config.yaml
n_head: 2
bias: "none"
init_std_o: 0.0
init_std_down: 0.0
lr_head: 0.00786
decay_shape: "sqrt"
Each number is 128 + 24 x the weight over its row's rms, rounded and kept within 0 to 255. Layers, rows and columns count from 0. Numbers have three digits each. The size before them is the row's rms in percent of the matrix's.

# gate: layer 14 MLP gate, 512x128, rms 0.0804, rows 472-488, columns 0-127
# up: layer 14 MLP up, 512x128, rms 0.0756, rows 472-487, columns 0-127
# down: layer 14 MLP down (transposed), 512x128, rms 0.0524, rows 472-487, columns 0-127
gate472 109:096124125116114137117094082128115112155152133103102126138106115128131087144132127152108148123159127166125171085174120104118124102170125148149137118157161146152141094140122169121111112146130115118060137152133084120123106135112128116152184134149146149104141166161135123191143104143103138109157117091136099082167124134095154152136137143123081110089101104155145140148096137139135090137127
up472 108:142117111137143128151108114116122109110136155170115148129141158126096139089141138078109092143136161156108146109108093139130129117114154121124134212131134116175153147110129102118109138142155130142158156121141123110069065097135119122141133107118101090116101092144168122124092156144119086147147164082136121104138169126084110147156126119103107105099115144145149156137147159116084132108114
down472 106:147145178135131143152180129142125115136124090108139104122133105129156131096122159159138158131141069126117137122129122105126100162143091132117089136112108165131104107129127139162113134094155140099146076141097168141111122114164116081136132113127094126126057107099147139158145107094132113102084144159137134171124118150111130146174138154118113111157133143183138109152096117087146147150112
gate473 105:111139121088138123135163154127145098117091120158126114116099127096140170147131102130129090126183141144140144106082111133079108129151145113123130131154136150117162164116111131086149144150151139182116086099136161127106123081114120120091080133133128083126148109109165184127130141141124082108135101160091151151145111107165126105134109141143148138141137101160169123102088151127109110138092
up473 108:136117127172102099107195113134109103124148184120112129149110135096101162175145094109164101135148132101138146102096118142114117100115150099083128113112096110155126160156132129112107144147112103119137109145148143128122144130116078142113119159138143154148127118123167156123141176163134102115125077124150103121134180136114103121119118138114149166138161100113141117104184089174148113126160
down473 103:151114134142143129117090063144130066141144091099123150139109132123113104173130093121141164115142139117144146082113185112126139165108124134105121142119112132163125112148147125133144164157083134151106108125115162159100100153130132091124154124090121115170076093131105134127171128106092144129122151085149155127123128115083151174156138144132171163128120117120139112144171109108140115128124
gate474 103:131144126133123109131161128094134126132162120154120109106095134157115155165101168128130102108101133136135160115120158131107111117142144152103119101155153145149165098148163158149147113112109112102106170092157107119160142102109128117078120170093106119162146162106089142079127104144139131117126120130149118124126160170130122136113090116098156112193142098185139139150144165095121097083148
up474 096:183114166170151134138115103139140122145131168112089132138114105101124116093120108141080140115133147120118129102123143147088093180129126113123138098115069128140177136153148132087141114108122130121130130108139081147153105108190181110134065132125140071133111112129136156089149087108141082096107127143120122138119125167121120119109123105172119106125109120121144104154107134128138129131151
down474 098:113113116183108187109135140145132183120090118128139171122141151126112110125095153145114071147148143126134144131116107108141135085106121082121135153128116108127131113114132115187149112104124161150114107108120128156158157093143126124126150117156094144128110138178149159104154172175104127114149116080102129128093158134110118114136143162123125116112147112070080113163111119124105123167124
gate475 104:137128101096108117163125175125169142132176073137107126103113137149120119156118155121112128151116121157134148114126124135134114143096094139128160100124132116152173092113129144105143097143149167087107098090140073102136158134195113068140151150109120121124140164109135134102130163149108141112105156092133134100145156108121134143110150149147103143167109088148109114106121098086129153155153
up475 106:131070128148092110136087128137123152115118125109097142148144107139126196108157116114064136101121134062158132123173139176133131107150132120136134165127153089137133146146153118088138146115094092184144131082141140090140096128113173112109117101105109093141144145148142151129141104115112115145115131128155128146123113103138123103128116119132120147129139154189188117114130107122141102115129
down475 105:123148108136097127104115095136158190141146092128121165118124133132105173126094167121144175155115118131116148122127125124134131107155110128126142132126124095136152112171116151142122132175095111085087141151120168091131117076149087144123106170161130137127129153146152125171111125154132176112138118084111162131096133153086129106122128136156085110103104141185114118115116130093140114085149
gate476 100:095100113140166129173096173089113142112156158133145101117126090161124130134130136107147104172124116135102144106102071103122126144136106107124127144102111102109138116111130150118131159136143087131150114113131110097138155142084180120160103159099113172120128143140187148132126115132140088085126161133106133105094171126123118128080134079107149088098142123109171145136163132102127134151125
up476 102:076073155111162145150130116141130140141108156119148124110150114127126140147120105136107128146163154115120125093075099117124132114144106126115142095171161114099134127076116138106158083137103125143116090177115152100146148132178115099083112146141127131111141107132139113176144131165111140117126127105140144083127125147153158104134117170146100093101108119121169129165121114094146174077122
down476 096:113158127098123152111109136144166123108180147151174127113166182148108166104135148134156098141126119154138161130129128123064134087116115135119125048113132125114110114130130109158139093129148125103165119152130145117130114140141154112127137121151104120170137136155090112150089077132103130140139083116122112088146129138139122190125109110109127086128144112127159142165160115081116148144127
gate477 094:127143116163139093165170173126162085158109130109158105078120134138164111131107094116138096157121127137127108162138148160116157110114085080108116119123114084129147135145097148096160100127133115122146119118149104164107116142128079134135108158132102155114165103130108151147113075093132107119116174165164149112128135111125092116138136145177139121167133082111161142094116115126109145136120
up477 102:113131117121124127140129135166138167119114114122141094141124166094129113143110135101116097131150134140143133159104142160128156106189139097075139079150104095125124149112129133159108130095132124151157135158154099084103132160126158114095141106124125197112153123156129143088139118105110128115127061132159140151112102104158093119136131108176079139132122154125169175144145108101153106124123
down477 103:121095100179143143129109116157116192069110103125128120142161138131115136108149127153156100163131116109125149107136106120123095071103135155186149081101178110133137140132175136156114135123103140110102128138099137143153138128139145126105160146150174116139121123150137112157141141143102146143084106118057120139103123130122142149141129161075125123079117148120138108137129114097096130118149
gate478 094:121164111131123131103109119143133130131163102095124137084114099147069096106162160097108087155162131126097120141142170105101100099157143121134144132128128127185126154122077142155145125116128140175128138157147160152110098122139132152121153142137153087099114116127161109151117128111107108134121171162175183127079113157109103141134143119124112124129114091132135133116160187163117127128098
up478 095:177151119113137117154138103099100134087133107127104145107130136089106083105122137119153135100159136102082068116127138091118129122070162120132118119149121140118148148115093166145118129125155144108139160127100129147102124136134145083101142128112118101147109152106117102109166090164141088142146140153113134121125184078066128136146117098150147145092100170122154117148107119118137114134165
down478 093:149079093158151148115119129142118157174103128119112138165173129126102087137121141154117116108120141148158171128120152147102111115174110157125141121135125143076121114113139095098122116096154116132154141124088132108085145144143074172119127118126126136130138092154123168138104142120113127124151115076172153108168132128177126123110125145130122117130110096156087166063098120161138154119127
gate479 098:149134137134123115147151181128106132146088121092135147131101104095143199127089112100097117159105118130163120163115134123129116124172140107154139142094148159102127146105099103169108106160140136133116123124099118130129143117165090140166133130134117133073064127120135105152074098090126132129109177136108114139136153101101142123125084118136101122163161144106094146096090137119140108143122
up479 098:127140157155099135110085141115160124128077105106141111145122127120123116123124127129114141107124146117108114173127162110132151127111107110087126089088123061134115142121122112084130142155117093131094150134192126172133119151108141137119148122121081086075112138116164085123133143116104157108159088144133118119120102173097164152163133174128135113116103150121157126106137148142149151094169
down479 094:105133103134153083156127123114110140105161143140097146122175142133098110153155143143123077097182100160094141094151121136141136131098117139148122125138126135165131090164160143093110126089099106135125107140101172110119079094139127121133130100120111103134165128159110157107159145117121121081074143138117090133135165125168124090137151090162143135145105115143124122162105134132177150152153
gate480 095:141082131053121110144136126092111129119140124189127055098098086152133145148142102129099136119108135086149091123146128108101103098136129143120144136119151129130117135099095126101108173131121110158140141122165131142160125142149146141101098139121158127138145115125103139131159148117133157172113141137112126151176166158126128151089137103136160111105109130179097142123122181114171138124151
up480 091:155089167099151123121125123131115085085118087142137097113155131121097186120114139164120176109130173109131099118069133126134148127136102118128144109136127151152140108146112157169122114065124168113108110151140138159113090127115129135123135098144091115130123128161141174117156127118114151128179128123085092145154149115162111126154118186106134157117137114133130162106124112089088116128121
down480 092:118075133091125108156125160081143117148128147167132147139095097155105103164138130134160122159133132073131108098117160155120155135124115120143146147104141099083113093117144131137122143135123120151117154099185109119085118102088107120088131114173149123135149141106108110171143164176119103102102107162189130117148120148143132150086146163119132130153122139125110119088155139134155122094120
gate481 104:094202127111114132123125115173139127149160131162112152139130096118118115148130111123125125107123133118104134144123097103101156127116116138146090113129115142073123157139117141130145119133099121111134082128121178166097159125083154110102173152085124100149179154120162146113160135104152130106051145148136175131121138149096136130163134123134117105103112122148118128101117126072152117148093
up481 101:099103123169097170122121132107165115139140154125137153097088100142101113129127163091126087116134120123125158153121139144117132163121131141130177088109136152181132106095087088137109094154138109109154091115118111158116173142107121100098156163094113118133135153110156123126164154112130146103086116123107104131052106107141118162130177101119116115092112110113094101123145136131147132126134
down481 096:209138141174133099130081121115123153117093108142126129091151172136125099106112147111092144122117128101120132079151170156136126142123128088165098160153147139125125105147157111112162144123126174131115110119111141127150132133104119148149065121132154133131130141131142150087130122115137141160159127123143081115155090135114119136163139093063145110138126109133103090121140127141088127104081
gate482 100:106130134148150143144135157089110158108122075118098147132151096119096133079132105107099118099146093130107139115137121165114181114160109112192129141110099143135158152144155134136125142140092088142126133150164084119151158181171107131105129120162175138108147144134175127152109123127158110117137116086103168128121151123148112129124115151152097155135121116097134069111140156129148111135144
up482 101:093074068185132151106131113128133159158138153087129125116138151132123158174113130118143134169143139141127113165158130108133099140119117151152146125159132115145096095153163137088131129131168142117144180098126109111181125108141129097123130111120117141095133148115073181138119109098154121129150094110128121124140168114083113103119166123102094143152161109152099124109162134140121135110154
down482 097:111132152124129197119161145099193146138122117140147146104105120125107143110133140129121105107158154141124150101104106105108137118151158147143126083134156085114119109141113160153162160140110119149133161131111093115107095127131128121146127115135155092115114145149188153163136117107182140075120107085143154142105146117067121119104111144134124161113124124094160081109121122118148093091147
gate483 095:140108156156121142121149121124130129168153130090145148134143141136152158094146148214078145140120115107093157140126159150149162140118112141131146162118128142118143153103161103120130102154111133126157102157114148145145153136139136103128142149127132164162082174154125134135151150138111116164160129105111129121174124164078170145082121132124094163135093180138160111107132119149158140157140
up483 106:114108141152179139127122126149132139142112124133122144136137106131121120100143133121148125144054117110125138130121133087108144141078133122138138136147117111137112119150137133153097089088195148129114113112131108148136156135113110087125162111120151119103101114124102138139128107073126163151147080128152136125098069140143165093068142137127182109130124138108088117137102131147127091206134
down483 108:127114103176140137101084134163125127101118131135078103113142125142126156129150141123216112132110141158141094125090160069140116139147141098140140090141137115132134113122101198118142103123142131173114112135120124116132109128105109127138186116147108105098162111106127139135134132127114152105127149156157139107100090111164132150122167150114113129112148090130097120170115133108134095182138
gate484 116:153146114116094112163106131154108146116118122126135114116112145136154101153133094120101124106106133090128110152127137095144092126139110095151111131179114100150172131130140124165156125120117116123126133110094077158125132170159087155112144157131079137104134174119144148114151070158147125135097140158082129120123156110107115092100118107110118103113130201130162141117161179141129132112086
up484 113:117128154092118161141096147124130151116152140131131137117117139125155125100166133126175116101117108141114094107111095158107137134102137157122139077143134155112142156172105169134121107146136121156135167133190117120141086148135127128136128076145118117163079103104138068131146129121075129128147140125110199137151135149138097147114124130091156120118130092171140123121147122125122142122057
down484 106:141158134079120181124137136119139127193130128130134178128150169072080138119070130178156136158097131131129124116134155142133105120162135102134157140110145088156125123088133116095112100144133145123171146109118129150155085088119134158128127096143127121135129117097106126130161141116107155132088169112111142130146128120140112083112098126105155158162123120105069117119135107130126164125149
gate485 103:153105148084139161084131120129154178099127116161116178122095076106163140190189110191173153155148098133119127135113137133119111115118091137139111121147144112149149136097142162162125119153157108139132121134126111141165085122105121116135140149127130124114128138136132141110121129144087097115146118094150131135124140129110138122142115160075104077136140151153144195127140140115125122141153
up485 106:073127147124128082135113124105127129089154148119082126143139134140107137192112122160203146161128137121187098133157108148142114144088144124097106113116167097152083106136134110124138117115153122136088133130162136119131114105109153127144137151143132126135122158135132077131117165142101087129120103156132120096103131130146173097106129074101085148138139112128145156171118128156123099115129
down485 102:113164129148110081103063133124133115129140103136139127145150163134102096125124153109090121095139153131121143123148118161171090154141129163130153128144110132116132147104116086093112190109123132117141138145148161125106154126188152169108151098151107087122118089102108146153111116109124117141138120119148119136168122139139083145112164110136151161123140122099136110141080159120153158067154
gate486 104:115091139107168161137118117135093150155133127161103129128098142124121130117134093160157175136109161140134162132103122126142122168161153078093156061102121133133142156089129136129176140153150141107130134143189159104120148131109130169106131096117146116098135163094151124127146150094119124112146128134110132129134126140100163094107170119169167154125111102110158110164123108158132092163130
up486 091:087129181118156078162138181171136098141159120152121145112083145143137097123114133164130130121146107106126147151119133124148146118147135120097120136123113164111098090135115112102108149132116110100100103113133146098137096163108115103090147149120144150125117111139208146150135127126136118141161136143166153177144100089119105128129130137086135162091140118117110121081107158102110090142095
down486 098:135113101067126174165101148116139156156107120131125154139105125128083126106108079111144146117106160109110121145166148161113107144154160141102134076134124120140137100083164138155176140143181168107143122117147134120106114127085150165146108126111132151101135119082137095133163086130112109111138119094093156134140174119136129115083148143161137100144100117125123107116145125170135103127131
gate487 102:109113170069087107159117126091147148136111103120141124093104110195147137144128115140120109134160103139116084143093094137119171114138138124107154121129101143113128122130105132107086149139110178163141139134143131119116070155149129135110117144162114079109098139175152131127133134116088151098130095143104135129132143146167136114130168146096093065098112118123125156097155104152136128125129
up487 100:138106126138187131134158125090142148143119101141158132125144126158144156153129137133115107139121160136136147126135102139136125117121132089119142086125132151095129127095118141149139129141104161143144175103136093191103134143139140118130112111161126107096118147146136185122094117120162113086071148140108120132161080147119150087102176159106156139136134138186136144130080159159181134161131
down487 101:140095126142135125114132188124152127142106143105151099104164118104163175114158147122124139127138093120107139117082178125111125126103143132149120093142136078160132100093067106152157105137122118153129109121115137153129116133135121124124118110141125085124126151076139171156121091160126134072137142124108159143164130149109123132116154134145096201134102110169121124097119125079140138130162
gate488 103:110113111119166198089143069115130144091135114153076170082130117105105123126119149136125093114127117153114120130136188154136087111145152120100171114143131134171144134136107141158140156131121135127126177154110133124132122161100131100138179076129132140181151169154136133120118140158132139120155099103135144125134154134124132117130120129146163165105085147133156131140147119171118133143158